{
  "n_layer": 18,
  "d_model": 96,
  "n_head": 2,
  "n_kv_head": 2,
  "head_dim": 32,
  "d_mlp": 256,
  "vocab_size": 2048,
  "activation": "swiglu",
  "norm": "rmsnorm",
  "norm_place": "pre",
  "norm_eps": 1e-05,
  "positions": "rope",
  "rope_base": 10000.0,
  "rope_fraction": 1.0,
  "qk_norm": false,
  "attn_scale": 0.177,
  "bias": "none",
  "tie_embeddings": false,
  "parallel_block": false,
  "init": "uniform",
  "init_std_qkv": 0.0609,
  "init_std_o": 0.0124,
  "init_std_up": 0.0609,
  "init_std_down": 0.00621,
  "init_out_by_depth": true,
  "optimizer": "soap_variant",
  "lr": 0.00552,
  "lr_mult_qkv": 0.5,
  "beta1": 0.95,
  "beta2": 0.99,
  "lr_head": 0.00948,
  "grad_clip": 0.5,
  "warmup_steps": 200,
  "schedule": "wsd",
  "decay_fraction": 0.288,
  "decay_shape": "linear",
  "final_lr_fraction": 0.1,
  "batch_tokens": [16384, 32768, 49152],
  "seq_len": 512,
  "doc_mask": false,
  "z_loss": 0.0001,
  "train_tokens": 132900000,
  "steps": 4607,
  "dataset": "wikipedia_en"
}
Each number is 128 + 32 x the weight over its row's rms, rounded and kept within 0 to 255. Layers, rows and columns count from 0. Numbers have three digits each. The size before them is the row's rms in percent of the matrix's.

# down: layer 10 MLP down (transposed), 256x96, rms 0.207, rows 202-247, columns 0-95
# gate: layer 10 MLP gate, 256x96, rms 0.223, rows 203-248, columns 0-95
# up: layer 10 MLP up, 256x96, rms 0.22, rows 203-248, columns 0-95
down202 097:124117126131108142121193154140167111115106113174126131048168135103106113116117156136147084167160139150105186126100139133065154186159186074150114111138123155167148135130183122155151141124151173162109076155129103187168172149167160115142186176142061155123171141167070168166107166102124100112
gate203 102:193119139141054133107142158115119127106140085098133090098144122073135125120148124127199151129118111097115112108112101172103107189189128181176172061147171126137132167095197165163182123112149078113157159180122121132161116130132131107159158087120085111142100073119112132158142222134100119115
up203 093:177111167128204177148112078148145194190160069108088119191148154123125140143126147169082088122071115106131100165117116112098076106081081145141113176149094130141127088058079086125069120126150175153112167138092130099166138133129146149116155130159101106100135082122116119141143073128127126080
down203 093:082105062129150109139092134126102146088086132184160072134122157163189132174131084139169130156151150149130115097110076106130088149097135214160177119094143127138133125091188159092167152126134076127154104136118155155076082119129093152145148143190140164194122177147089135129164100102105091080
gate204 096:070112137128053068156081144148133109129142139100099127114135103119197119147130177117108154170126137110067159141176165148103178192158110110103118053098154170158145122082168115130152140148124136132136116095119118154131158215101122078134131118133117087092099170079080057099125105092163114121
up204 088:151108082118138125125193094123132134113155096217120157175135160155121161067144051123129090088104075140119128129112130111143164141119100194086128141142155162153096120248100123146140139140146139072053085122169140119168168127148133162140137135156127137157144132118173102078139139089127116154
down204 095:162160112097120148100151132069116150089084135136124104140153165057084090145105160152181128109136112104162143118089126144126142108032122117184118116167136085111088143109142141138110104061160110155143108127158174187078136131065149149152091150148133120169189066147101165115123093170123092188
gate205 104:095061122152197118136101111049133080142109094158166087134125097120123112138120160139147150151063129192151147081109179121159117126135197079163113175121139140123149146088138110118109139138122114104134070123085086113122135148118180112114055151124130179125112105114142126188149086207088174141
up205 098:157180176144161140115062139128125099120104169171119178149118158160141122136128115114114121178127121137185108116127148149127114116184190139131092160097102099139197165121157164146107160151127085119145125086136127080056122140166115069109152129178071122144115200189080152207107175134150138135
down205 100:065114159094171168133143159142105102179119112120127144088107091107147112116114135180133165101147139200145116096170092124186146167174116111184177120131073160052167115178111057099128149156121120137097119174100160127154130140156194132125102146140168122154096090107154089165103077098097122085
gate206 091:120150141174100161165094109135135104160173075140101072119077172134154081150149135133104176116099087159130130115116085151105177096162137098158176107187215164166103090142137105109097170110143161145113155092130118114118176153146109150107178107110163105168099147194128093177142175158159071101
up206 094:111162136043159110186142169162160124120098117121170129134124105063176160136153087101080104095155086131081084165179203156177131137091130101147131103087135170117103117086164113086164093118100150130158106129097157129124101134126165138160130191094128119099073141118149179069146079138088123114
down206 090:161138110141086152134124111154120111108150129144126108068144157086105156128072161140196128080098123164138148082125073060111098139145104088196140156127125133156135130115144073096125154119173176121072144113193133145128095231085116192155154093089132133164116172144111090154111162136149088149
gate207 109:134113086141180146127139104166078048177204122142117079137150149150134128139078182111098179156134144112134077126099133107188102087089119118158076207129165127120148139129156076154118138101076204136130144092086065127113125171100124125109098161155095124199128143107129146143145130135128158137
up207 115:101127113109108103155102096115107168165093167135106130132098151154150150125187140091168133091093160105080167123124138097149184142145174077091090131117121149113115150091105071179085162076128200102126164126077099181132133131145160184102137208058161147121081063146131142155140147133098144144
down207 111:132149094153147122125121186146103176128133138156155197091127156166108145246129126145164186125171109076101040140141167127144123140160134073115166099087136165135126153125149095150164071111128164160104084100086125116067128137150122092094114112073131137141095114138117137082122134168180147113
gate208 092:192109163149098146168160161142144170112107115080127154120138098099148174163172194129123131106148067072139139161123169113136136124116138186133121137035131115143139096120185139066110152170122142163087161083099069170157154141124162166123161143176149118146102159148128166154128147180092111063
up208 100:084055129151099159117149165164085108128115192117142162079131104155142153089145131144108141120149118093115080147144030068156112087097179134116118174107134100109090144176143127055138126129090163160127181142096111085112150112115134145159141107128148102133130209077174151167157083138125150091
down208 103:153053184146113112120168083123134121175151101122155144125169109112115139097144169164124159057147119120159104184114124143109143088089116142167069163116121117079117170160138120147117110104068152171110146174105109147161161062179136169162104162085110179119108191115188064167126133148151109126
gate209 098:154097133106133162074132114116150163139178144138130111128129142191084102151143188119108074186118093106142141121100142105157041110089060121147110139131130096071156175172090167167064105127110122185136157178103164136150064144198167111114166117163139140122148188148090115133135135128139149157
up209 095:136158151072099136128125138126132142120159144152178139079075134103132172147167181139133118072180124094149210112117144115154087112141213109109138075138123171107118138135154098159128114148129154164097154078137132086084149140137122115126204092049163126093103191088137111194115088121165120122
down209 092:134114104127111120119108158190122118073093168152130090120108160095166110166096107085104183105109151084109117158140109115075183127125123108159149150121151131198116175149194102107184175110129102078152048146124157151159101072121111107127153120152126173174123203122116114050114135133097088106
gate210 108:195125147097096202186097144121122130167149131132147143081131196101137116102193088171166124166146099119113145129123062103122165083126121158117097096162121109184173118122113119051119127107185118140124139117125131115131087094152143193127185128168096116113120129129081088137059109065126156094
up210 095:098133129133092175115157073085096152155173124122093077175135081103102149061154111073124147086099183154097143091107193195126125112144120103176112150161075152131077137136110116143135180080114058122142094134158133142123137166112126125130202115152165115131123128165103170139179101182093140147
down210 091:104210095098068102122190061155170090160127193154130168144122148139057180113102158143159119131156106093126124137139147141179150158095167098152090150101082085142102169113152178144113149108131122175174119104114120120113122144189075084131137152102110168104122161146149132114153181132165155175
gate211 102:160103143111150108107124146138102160125098150124110153090094241088099158150069123139145128115131114158027076116125153166153113102194153103164161165108115076130125119071154117115126096151147099091133112111087145107154148129084128120080155117123191114144111148152105205170088089092129117107
up211 091:136084114117147117133136094147182149109105105145170059163136152119152146185114129185115157138135175156195153103103113158205169144180158105153125102149113091123146097074175107132103084130133142073076117146125125071192130140122188055104130178112138161122154156104141173133085093146096135142
down211 089:179117129173114135178115070119130107120117173105090106107112113190188139047107118060177130137111151147103102142100104113167125133106170179104159083164186070135135091114123127173104115146114146188169124103124162102165188102130119079179184145130095134110149070165090113154107128130134145126
gate212 099:092125143083072089132121106066093142109127115141097161143111139225143129138166115106122170150138134148131101068164095080081116103105153135157155141133179137103142118140120120191073075123153069135179067142185083116111101117132129141123098172135113100087106075112118081213155115144130114140
up212 108:172174179155136133121097139166161102200114141148151101123111148099122131105127153084088097139100201143119068139128164151127156119131136053175089181130121104123100106144126035118097156186140107108165119117122183144088155176109140154143125041103141140166071138101151106112159159164120148127
down212 103:157096131193149085163129097110160144178065149102117106107109061141185094121110139180076103121126089064152110130118139078137093139117143099174162114109113141058146185128100153144181071078145128144144122109140144146105146121128140161080144098155185093129174126194154109077105114116144177115
gate213 094:146157138141175133165131108110130175110083102123092183144149136138068146132144046115144112101140060081162170108129141097062065092123070139093167157108073147169162132081168173100076131134145089123192118139142119090118156092115173146104115111149109126155174127066123098082143156137110127143
up213 089:147066131133194125126097130127109061063179125133144163108139117109125117113138058150163067076075068091177114129129147108128120085175169115076127149129120134106176152068164160050143141126159111131160114120092178156135127134100126175115125186149092114144134127112193123136086159138101102109
down213 086:097172119146090121093142122124178118092094125081136115094085064110120107142119151091150115178179125149129151175141110129170134160106140107203163122171126096141114185139135070166189119108088163173065110127144144089128140078088128080127090067153071110130125103124126132075116090114096140059
gate214 099:105092119147153145122148127115063073097156188122067137117171117114091082115120191058094086097170168101096160080122121120123127148132135084136141173164115121147066161081087075145118104156090130135148123106163110116122134105113065151084156148162142090112092064089128129081162150140161179147
up214 102:115110123156169128130203139078096114132157139164127080093112080152110059080161164073095085086061146112111126108056129155135180143142079102174124130187099161069106134144123101156064146134124130120122117097159087111157125140100077127160170187137146113116096087122177137135103142110143122092
down214 101:119161118120166140086151121107113141107076111119102090154053084170109130092107102131145086149128113167086109141094099086187098103114152154159164108083141184111111117152182097106166103162083089091124134126160112111050154095129097094175141114142144103078176070171172165135128138117057101154
gate215 129:099122155111099143031101112092120113124101135154109133068219199124170078141106166090142117112116115125140108120114083144088126118125169180138118171157155150119173126177119134130152175118096157098069135137122116117155079096084130081106180131149158097090113128141159188187094093119151171121
up215 067:198120133137124161105085139163203159114170115114154092112123174136128151139119111177163188057166171132125158093135162132159180118136111079154091125124140085148109140066100157091158102124150074161176049114103140135131171147154116136119118107176118182181113154056108110107134144109139112091
down215 086:065102150108097119073117098114066118096100122179108110072151179130135082117157152070086115130127113110121100088118085170127111097126163188117110141132130187108183135154125116130180171191106156088084156167147115107124090108119148096067172135154159127096136137138184186145078101142095172139
gate216 105:140134106170130167129128154139165114105125114141087107092148094100142122231028102118170102112103063176118136136164097114104119119116098126137179106122174091093063108101068155132109124150099125083178155121198121119118115130136168163082090134175163116129142099095139160119131094166073136115
up216 099:123095133149065075080161160141089119102157105121165114150172174142107102140098158163101141138128119130102114135156122100151044097109134179140078118125131101070149215199130108136069130131093167169142122134076101088137121117121111159104165082152103124111148181162146144120094104095108049153
down216 098:196132133117087165123114134158182132116171151140134103100133067096152134109097124107162069117124091204057163162091094152091127135139128172177093138137165110142145081113128090156095069107064112115105127104163041127108148124092104149136120104138106170111167100052164104143101132150118166132
gate217 104:149097134124105138164130099092108161077126076157181120111124084145058146141124060103140110121155118087201052116166183161104096133086137122172125111161181129172121187130085174159092127097110142118107110129135117174162161144099109089103129123144112124170159178142150145118075204160107136142
up217 099:090157161108203124051147071189164129191099142140072146100215171075161097137105128120138146141141144140182166165106141114158139117122128096140139165168076132083127093117127145167147113077167149153119169124127139111148087164114097134063130113101145124171139082140161172131170131121134160157
down217 100:052124168110155115121123136127095127122154112092136126156183098111142128122173124166167122162124165114103087153160164113176134088053156157117114138098106138147099204149226147137078119153202163118093143143103178183099127147123065138136100081133147093096164118133111096154112188129146138153
gate218 108:117118182066123144098146121129121105156132107133131092126150140083167110164136094141190138151106059168097104095157062109166184096128159159155174161117173120160158140194138070168158122113094114093178164139151059075123079136144153166082157132088141077101115094143142132127152091090147107136
up218 074:122076119141155121123162121087105180176111099100151106083143172161098136101193096132091100138154158119157212102100157147112167123054161091150104143126144147181143145154135161120113154121151214146137089150189122139174132128153099098110105149126125143141202117149112150191123091126152180074
down218 091:131163147078146182106147147139129072151107140130106089146136134147178096192097089156140097151081035152087092134147159099170139101122128136088143154093185128121142187159146100134130125147085090079179097133108100085112099154143126174089150134087154087098079123148133160081175058156136136132
gate219 089:129142120136136147057082092132054096138147084095126111092088140130087138114214086126115109158108140108159071171088153102130087133078147141122132098164080136125170112113164189137148162101157137149172106091138148140147180156160127128089147158175118093095112158130056077149135178099175164129
up219 092:090138125132103112145105107110130190171128155135152217145142103092141118150079145160084140160041112109196114144120176144127133147076201161133140106098131096107090121083153121071137132143189099147170098078142195182098111152151131086113147126130191111136139092104073117118128125109099123127
down219 090:120148121147102106139145122068107130148121117066087163127132127175087167110142114119095112176098158184140158135140133165145161083191126104148198152154151100144119055102145070096142102110080100154141143115063116077122201177126141142104151142103182134123114176061167099148143114157137070142
gate220 098:097095127119118107202213177124160120128123111137124114169164168142110145153162161102077130086141171121112180094160102112107123194147138163109101182144192142096120103109161097060109109113092120081103085102046098147135112093101122128103135133115164128162090055145134138156096160168143107114
up220 106:071116126142151070117084049182128107169173104077103113112122109176141129137097082168143154120133159122152082129063130162130116076176145158086107077160137174133093119102118181069113137103079122085118084129105114077168102104101083140154119109175144147132180146095177108152160130151134106097
down220 107:137173092138072161110126076129152092132130154174095122140098072114136133105083122129119161187065149132135113099203101125152120125158119114088153119140090094134129071158169218082102094156126169159142106170104071118168101073118104094154105063176158144116122097077148136125121162155149157112
gate221 111:089123141123143076101102125160118077058163092111150201083137110071136109183160069085101117091115146089162167126195135139093138136179155182099146148087149107089147163146115102103084168153118176184100109165145128174149148082182111113141132111141122154138135115093181134159154114138123165092
up221 103:150120136133174146127115125097155109157164177149112183109119153142196116139113144057199112141178113123128126053131098153051095094112096137056211171192154107160123123128107124134147136160097125175155182106158134130096082110110109106122167115081110169086142098138124074158136117110138124127
down221 104:168170150078126107166190090131131118133165161131116132060157123137142162109083197112112144103201104101126193156167125167193102147127159118120139163115141134126136160115120125115038100127109158185188110163166157155150103112159118115157163147118136127127117232110156156114111160124107109147
gate222 095:124168143088162073174140056128171070141130074070069111189123103112161111126117140136109142170123062137108089076098156094111147095112127148115144152133103108100134083134110134108112120130075172122173097119139117168118149204103147130161089095102069118154162209149134112091145179134134114135
up222 086:099167160084131107141134129139150151074106096134130126066123152145092152145169066139132140143089107113116203125174176127139101115094104066164168073148156146103116160068181163170099090143161085071152145092134101136096104132176102167131180115124113182108145049096090148137145111133155156142
down222 093:159175114083108157160154102190143100127071083104109055110090148112151192135125171173133108151173159206138087102177078153066114154170111131153122127095136180096156106144153121097105139156147182122164117125150169143133106170174111107184081125121138140086158141101123107149133158105144092085
gate223 101:124153081111101124165085136113043117125129134115114163169118058168092091144152163098066140155135174119118094154131087119143141156047120144197112134190153188139176185136104077100122184134155129097101100139157160064116122118125167076113123162114129149106150148111110156116165148165100103135
up223 098:119168118125150143125153123096111184125180138180072155177099065130180135141122145131155213148152188100084108136100106106172076087117097130072127130116165075086171171147092083168099109127111136099150132167107154148126121145118126138172137096153132165131190124133134098134195112161128168064
down223 094:156160163127121198137164110134126111089146097158178117122130094105034099113111110175131160140168134181128148110169134107128151164119135186129059127174163116135136151113118126128104157121114110164114212158098120130108139138122071086134117081095107166088165098139099111062128155087160205172
gate224 105:133195127150155156181089079111053168137078065084157141098118073097150154184142112081153138141183178157156119058088166159131125139127159090110067093143150182142108149149120161151133170099143145111161124113128155116071164123126153091096108144197148095151117107102123123135130131141150086126
up224 107:118120051113108150112154142135117136141091107112094130173172146146140155093134154121164118125091133123072178148130135147123131065146106193107135183152032115068099123076118071128128146090092140133125136127100056186113139149111110135123127069141114114187202135111153109187121160148108176114
down224 097:137133173105172109149103091149130110130117126133131091150082136082146070157117081100094086125135110128161176109170121134134111144059174079086051135081127148179142087118152191120163120174153088087166061158137170118150069144117128079089117124164159145067097127136128118088136119125089174106
gate225 101:183135133091168089117156149167099148137116048171140108118131149139132110125053048117181122080151150157117085109204161128120115136139180127169169123135067114125143111145189136128141133117148151117152174165106127144181166153106122127072140163110079104153140160078106107080125066152162145103
up225 094:113127112149130143154195130109138129152161110140101161112133147109162197137161179084106099106127124126134139146150123104155129131129121153087097102162174113134118202159125148118183111145096125127156115143115052058189072103208091176119136156134095116198130118078132139092139133145197197159
down225 099:089118143086114137148142128136100128193174106133157178078133100161137213094118135041137108149120147103090164096106113085080118120131143105166075137091097166115149140160135117112155085137111118111107166121119144121164135161100124139089177073126145082032121133190136072157147149151102175127
gate226 093:121087122097072085155173129131081088112062146086171166147104163056155091147137193195128138219138101104089169119145149117136140094133124107152051102160120120118082128094129117153118163145119157151135107128142109115145143150110100092147190099143173104127154093111089138128103113153067159168
up226 087:163140110117110164096112158092131137138235141104096030115131115166163204120115128184128085083116125105133143092121166141157100124128071145142163125073146122195129177170119119183098134112111106133170138186132161109114135104157164143127175120115111158077111165135171132122100145136162084101
down226 094:100131108084096169138125196076136157132146155103083175146090136154120107108160118125113112152098137096126142091119155118132187146078102155137101109128098129155079161128116116166100100143071085167166078076125144167157151179168086116109150136107201136076090127117136199110119162114161210177
gate227 107:101188195069121099085167128150144100160159094152166124145123165089157077120102058130107078121134147093107099088109103093120089084105127160176059135135097111111170108087197128146143134090121134082109094090118102125131128186113152125137133139170119108103140070114076097100115136072143089175
up227 082:104112177080147186098135140143105134144117103150124139098113068107171095143077134132155097107066146161114122110084186088115169135149101107115160166098091151140135101144152150119159133144131151164123111071115101094089141120136225112145184112217087118075153137181144108160193116109129154169
down227 095:119131102196129170122094175097088110106197105020052134148145122167146105109140165086144193137102119121167111156080130118113152104132088069080149107158179082164098121113139099134091140144113163101104109151135160149133105095144157115129133153072150096140107168145149107168106087144122170087
gate228 101:108132159139128139150097223132156074145099084059091068111139114097161118143170067102129146107139144113119128157099146138107125172133083117116123176110094103105098156139084144120079089150155134176113155136125092108085104103169132158114116076113167102139180104131123180164097177124228094143
up228 094:136106129127202135149100128093096110090106159122115118121075140136101141109045088099096032110165146139091139072107141094066138150094155107069109115090142118166171138144125123104163154187154103082132155140164156130089122127066176162123139103121102120181120073123137149107102155121059156114
down228 095:141171109082120182115158130155114143096122173112188169131140150181091186116159123077131091161082126096116192081109065125165148086117093141154101119124067136175112122099169073049158128148158147090169103105125105119152136152110140106084138107160076140148089089183130116122163101146152108091
gate229 100:106150139101186110148164151064158184023128134075131149118144154163164074090109185147100070105128161162140108108126168133145152144102140147111138150137107129156097110100168136201094099174088130117076083147114070123081102149153123141117159111166154088135087136108076094117132133114132176156
up229 092:137125082158106131107105139094088101116151121178133121112182055088081123173172098136150100122124174165093048141174147125079129155119083147163144114136123206146137118190110099123112147139132201120118100076112178110103161156150115129120128176153165134078086099170172178114112158129081140120
down229 103:181084055150135134105154153094136124116102108195101071068093117124180135107140138086173105096126134104118146133150112098134127149115058189141202082145117173096101089074083095126114147152173164111119137109117148174136114115095114093083098160164135096073073102132141122094112125106109093175
gate230 097:143168129150161109158165093108147078053119129104136108116127147112106099121126062067123133166132177105144178092173183162121113160117133143080151116109154202157138138127157074098138169096154162113100168108120160168175143108141123198074122174159076152156128091091109105129130115117046127113
up230 111:108076084165212202109105130185166138203137095141124121098147148083083103102130050121118171089062094165104100107116078164120152112146120134168184097149139097086092099103106164139132091140146103165151101157120111095129151094120127170112085144098108106096108170137140163132178142135124125116
down230 103:155114096070075148086103189161160111134158168137147087137125113137081075088127117148123144134132063115117073163130097080130150123099110169123081081168098062094127151103087111089225128166097127119170101147101138122089132117154111129176116074147168092124148081163156118116162092143145165141
gate231 102:108080158096197126115119118117100165134167142078107099103170121097124109134127142157096054013105081124066143139121106111111151148110136098083158118121152086159129154135096112178093113095163150125163134139080149148110142078140066081095106131096113162077138085170176162083107151122137119124
up231 098:147081101130114124211138110146131153097028128098141153228104133133176163132118101120131100131149112129112126109156150151120100131124160063140136184131084169135208105065163101133138120113129121055173135146110168144136139139128148106117129167101152126118148113141098159080146166148160181187
down231 096:173146134117099170097141180134145148123120139126121149141105196114130125115156158150107076134133206193104200125101079121068110099122155110087119163096098061102084117112112125187190114112114130134111139161107161134138141168144165119134188105095147093164079147169143121184120157148197106173
gate232 094:223104149152115139145134154121151128162130124140104047132113049087162153177129127171145085187073115094126158166149111151137136127146132128179168127107080105169149065089087109109115113156086156047162089112181140152145130142103142143156139143164115174110112080087133106136122122136175143099
up232 090:106142137097160119120090105034101141085107115090149168078050135115091131103175148139123107123134192128162125149093157128103091130157119063151104178175129133209113129125128186139141141113146113195091170128171186129100120126107100088084119125177125113118140124154103115161099094104133185169
down232 094:156133103133119184157127152128139094112189057110130100182104104095120122118115110101094151100122115132180126116127107116148111102119136186088139094173104176160027088135146087122092143138115131128164099098176142129133087135132150121100067062159210137138105149119125143129140064146124179054
gate233 111:191179153150076152038161117138091186139148101171119175105148145119135127113166163116172121168057152144054125115102130104158154100149096125080147135154058155132143071137109131117124222091161170108138111102131113126146149124138126146100140195129140166136146128122121148129153086114071108131
up233 098:159106132180139139062162104073120141121107138136160097124123143132158166092180120100139117113116091132111145142125074144160132105121177131124139129103114078092153113142149147106134028069143128128115120185094108119130040077124058173091139164086139126146095126183179187124103074138109157157
down233 106:133067187130113147125125107163161131137141135190152070094116154103068167138129104098146071118124143142149109092119169129155135107140083174117086158189142173144119159136133082126224160128115142166107172175221145174142130124111126196080113152119133152115122188140183123136139145138112139123
gate234 094:166099094078141155100100120145164139144121140158091121113176120071117155106106133105156124113087156134102127133103161132144096102160114159105116117117152106076119184139205119123075101098227123170185133169103057119127147124132176116143139114159135141130159126065129199094123170192141097186
up234 100:133169103148162077080151146123170176112048125050124081166137083077180084159024127154115120134096139130150154124079139119160117128115124197139098111104097193129168152086135151110158096144093146141087115102157144182190135144145141139142149138153138128138131144172106110112139093131144117089
down234 101:170207128140141165127115099184125134093123126127120059120130152078179122097103139157145122074095170133170184093064104158132189099114103112119110163139136130116187121143059101092084121135209129147138104145155114148120148150170113173110188114189097127124109118101131145146162116156171093173
gate235 101:082100137198131147182113130157098141133138125116109107040212086148116105187139121118159112051133118134136097183147154112088101125216131166127144123134143110099133133132130164111151119114088161119140167101154083159124083122134097166077162129163143113184121108061145084153101094154140098158
up235 092:090097098170120079179131163147130121084130179102114112142121143111098110117131134136115099161131165153131095090066175154094161142074084074077131197077179149142219068151101134098142107155118167191135142139103142172102105103138158117160103118151103138133150144167187169090083150116137136140
down235 093:163195093115137148122144123192098091147092115165125113097086113142121093165135130106099151135162157134128169045117126123121089095158121082123122131176176166156109109094100089163115081132132127131153075143089199036121121122147131123075148185089154108082153177109124111150129073077103134101
gate236 095:151146110170110109163110134088131121153092152173108082108124088151135097094173085108203160094130096163132136093178186089124158179116104054148129098151124103162144135223136085083143184077173102120101119162154121104145116156108132167115129092211160144130126104143107128126182099137132138133
up236 110:175145104112124110106077082120147098173050086148149131134145108085152140112094072148145109158203116127121110123172087078153129137152084174166077149150157100087125104118168106124184144143151199135156103130120137101162132119120092181213107104124146099089153080117160148140118061140122146164
down236 107:090117120149100138155140106111127100140125114131153120122144112110148153154111096126086180089158159163114131093141048107135151151122078134141104144186063170145032167117203168144132131133065154128137091150171143089129147147093158112177133141100114099125184189146087206112154101178099128111
gate237 103:093142142123122173144170102098127099112113109156128078148124190183128101147140150157170167141156119124091114137100153122124139134159104132157111113202083121092106137136139120160099177133100154141127035169141065075109105222108182079105124096106193156129152153146147112100125065163084121143
up237 110:144139123062080186062160096150139128117176111127100127147207119121112086112151086136102139159146085105165101139144056133149128088117111083161165137181116132156140165150163122118082088166150130097130168085168138092076097109119086173088144176103068098144173128176110123186149120136115134106
down237 106:136082124063121165096188120145142190137083138119072110101171171068111124105119126145140117179118081156110111092149122123172066142102121143100148131164109139090138127115077117204123140110131115045214087058149135132110078109144122127119107135142115141112133068139169130171135117098111179121
gate238 113:105067109120151156111164128153108139157130115115149092160062132176107121108119091159165115093114177132162083152122147119198134143129144211165059146091091132117102164165135075063167146152121054169099121137123126158144126138091101090132127140166103188136153113117104119115133148141129229130
up238 099:120131142134156154191121095165147110138099150149060145167166172118119195104154174179081155165135133113147129097102172170111128137104112125145119095144122164164182100123138156062085097108163136076073124155078128107133151127134157126125155136099166140116084046133126167201151131091088074090
down238 098:058153130180115154166172111092192130132128141156138167119164143147092143113090142109110190075169100108181156129128139080105106088172155105154127168118165106122138120083163094110080150127145186185194141133151114189114107120110119090103140164144132156121193146163067150122117121148136183181
gate239 091:175104082114147174097151121134104166091146119142165129129162149152129170097106149131133119110144138072067119109150147140148087111094136099149113201174086122134179105167204129098116143107104162133062101051087158140131085124111103079108149133158177127105113104129120228138136135176098182137
up239 108:151096181105144134144123120107083096060080179109126172115121161094128134140131114122146104136136157139186153202104135110159112161080077111101176120130126176191159153153152156077193113140134138138082146095095120121157125134167041130120127155095129104199140140175077150180131142085088136139
down239 106:139105091072134176107140099130070095106082091148146145171164110156116132085116140108144113073128121128174148160092132140108126146118166134105101146129137164146170122115153139078136087072156175105070171083124127139193113146188098151085090188137125114168184145184085171109122126099049158103
gate240 097:095078193115103137115165187177143127147118083157118131179174088173148103103185169146106097121107128135136144096073111075138110135174164117118097153152138155119136159115092120141102196097140112121179129116179071112141081081134155154147188076166148128098170133092159156167151164144131195120
up240 099:196098151094159133137154145089184120141114123168089141165102166134111114177164135145191105133068182115094121130196128108086182160163096124148116146146077144101113088120114158185096092115151108103203094121173100131100120090110171135110127169077106126034145142100152101124139115132120160134
down240 091:080161089124139106152095130150144186139112116139124072093094148126105132123134040083154097200102136150088143147140123093099069128107131106103127137123087074116118140149073122137196065161090127088098182183061131130078112146154162104131147101142152078116101153208112131099128137121137132152
gate241 086:086133096175138153069109110167082099110128128115137140106142114161122136109141165159155168087109080122123121105132125130124180143158185141177106085118147121168164162126143171126141182078114169148149107155057100174113097107131073155135128103128079072095128124099144071215054159118113184127
up241 088:054156127152088157131122075127108111143156109143078149143149089165119115161167134090129128102184124121140175122123166110146121175125160118092113110132154141114147116131113150154122131093086157149141124123165125150106026117176108148122113133158018084135134123137067054097088112203079130128
down241 092:117146219124130180182115126153145141165168118136139113121166135093111111162099106140136096170078196107120135163152082135111140114141098066163131196134114150082183133158100085066121168130135084156094122141183131070166203165122112100121118155100193150165115107120126147121155117132151094102
gate242 094:130124135149128114156137119088082102119097080117082156110127151150155122117106109123151090126117148168088118131157140092105173068130161136027109154138144081111153091165208115185146130096123161127165143099114130166099085133113148167122156147158097175133110157112112219076055060131135109156
up242 098:115103122125118132141132129097142134148210125132143087127080068144113159113110130134128137073185184113156075124151140137189101135182174119096089147118069148164094080152132090153099087113135076070178178161147110108118104137115172128161104115088166137204150127070169177134163120151141162111
down242 100:075117102166047133126129128122134152141160112156128155126107125157155100149126114095120170045101205112144069090120148149126157098173062160155064180106094092175114174121131137175143120120076154165121151120132111140104104118146088170132136095106103165158172147167118132059077116171127160144
gate243 101:159155136120132160116114153168112120131162134128142131069093057104124087124159094137115135108103143148134117172152146201096182171104129129142098080173136109180094093107149149132077145116159148193132103113134156160140107103164115106084230152161120073157115114168054128142097185180100148124
up243 096:160121171165112149134142100118181125182108143133110169119184151152135154141100086158131125151175123118154127130163088103148105130163134085149136050103190109091068151154106129076068113149127105106121154132102131113104123153072170141104140147138052191138156155075123061093074140193131131087
down243 096:174120141132171131089150124126121111085154151107111142180106161208181165140094134149110193188088102162100136105100094127144125087111152100095117099152102107063109075110150120126179135166084121166123116206101162120198166151089164114140091136128161101121141145174129138152148078127086087087
gate244 093:110100108140120137132154127179104140104136108117107086123123161164140101135125169128160171161090172111063110126167068176077079122107179110136147127162160154117129155163146161119164090199142094092161086146135077182141112171070168112147156185120141152089105070133118152087152124071080100073
up244 100:128135169127105083130119146169134122111141159200117102116183150132184133198102129103109153099143115105113085132113183126150117154148181116107144168166163120113133055091120128167085171105093148112092100155059151122178161188136080101150108143085174129143102100121184079094119079142120068158
down244 093:095153159091132137124155116126144105134049088115149089170106111137130133098128147225167097118053109140141181141170093145101104145104133136165160124122135084126116167163123181070128142137135177051176114153137126106112119145124117084162161125150187123103154096065047164142127149161135102116
gate245 094:134153174187103117140138205162140135127182143097181115142092156099178103136104166092111147170136162125058105119124149129111150088112114161097127162134142184143132153085089095113134133089115196061138103129064095137143131141159125147146156101073110157113090189169151217134155096144119134112
up245 087:103054098118129153113143125112110045144159121224125105174089083156098150091101129107097124121095125126114130136096156063108154132189149132141109146135147109118168066128119132121069152081119101169144126164057135125154126136081173079167067114154183107107122109089155159087125137116130154090
down245 085:181151178177101128055197085123162134148151147143156126105062156083128109141118122158123092132118170120146145099117121122172154104122116112093193098123167129093133096150112124151120137151109131142169094127139158107141076111124094115125117116087035117126083153164068167102163205189167159160
gate246 106:171176113139166083191113070151118167098201116119159102108119110143140102111115071061114116133138164087137060076102151140125099121109098156162107138138148113134126128149157112168129187189140099181089118137126156202129071183137131117137098129100097171118139125202114144128130166091081141141
up246 090:110122184152141128102066139138113122167155142134122177115077100090099098103121168103110181071163154119104057081108179123078133142155109115163080103124149134136094097115109127158119151150163117103154094160148211124145193100213146078151095087151174092099135170075143116143120120108106125138
down246 097:170115175101057117090142146085112102097176106107151115150127102159084170139129136129102134128152079088148109115114121106121148115126128096137110086155110141137108091122151094108139070093082150075166093133143069092209136088102116111133219108107128095126066131043094075145113184132128126105
gate247 098:145157181133144129099129200085170172151168094127227106120105155143153096127062112154142116154195126105168139079159090113099093142144136163192083152185092124125109142118122095063131154158138143176164145147126170053182109130133148118117117111162136152111141104072136133176127122133120125140
up247 103:145131135083165081092112058195101161076153141194149137170131144095103109103079121150161058133081166142124106123109186174132133155144074097118086101112091145155116148101118173089126146097086138106135104147117178151089135167152100119132142155109098161153110078121115098055151101181146102087
down247 104:140147097164085127167105054112144093126134137163105154101127164137064093129129172158163130153122131106140116134076166181144136161119171081130081125119043144154134181153134117093128147098104116133143100100095086188173097149173067143119162139174109066165140118157130060064133116168127131099
gate248 102:076115125178169155146155128146096176133098114155150136155191147122154094103142176145134127205124114083178131087122174179166140150169203047130111127138144120153185113148160106158113113132161172101139143102097116120109095131117114164104166158110110153214064166147132097095101142168117131116
up248 103:169144089169129083178165168105128113078092108150062158106092131206108096131084096129109100175092161147132144141138145109122124106143146182104157138104155131119112104117136120127151161160165090132143140111161126058102075121132107171108102020145083164182104133117112092111101145084115095071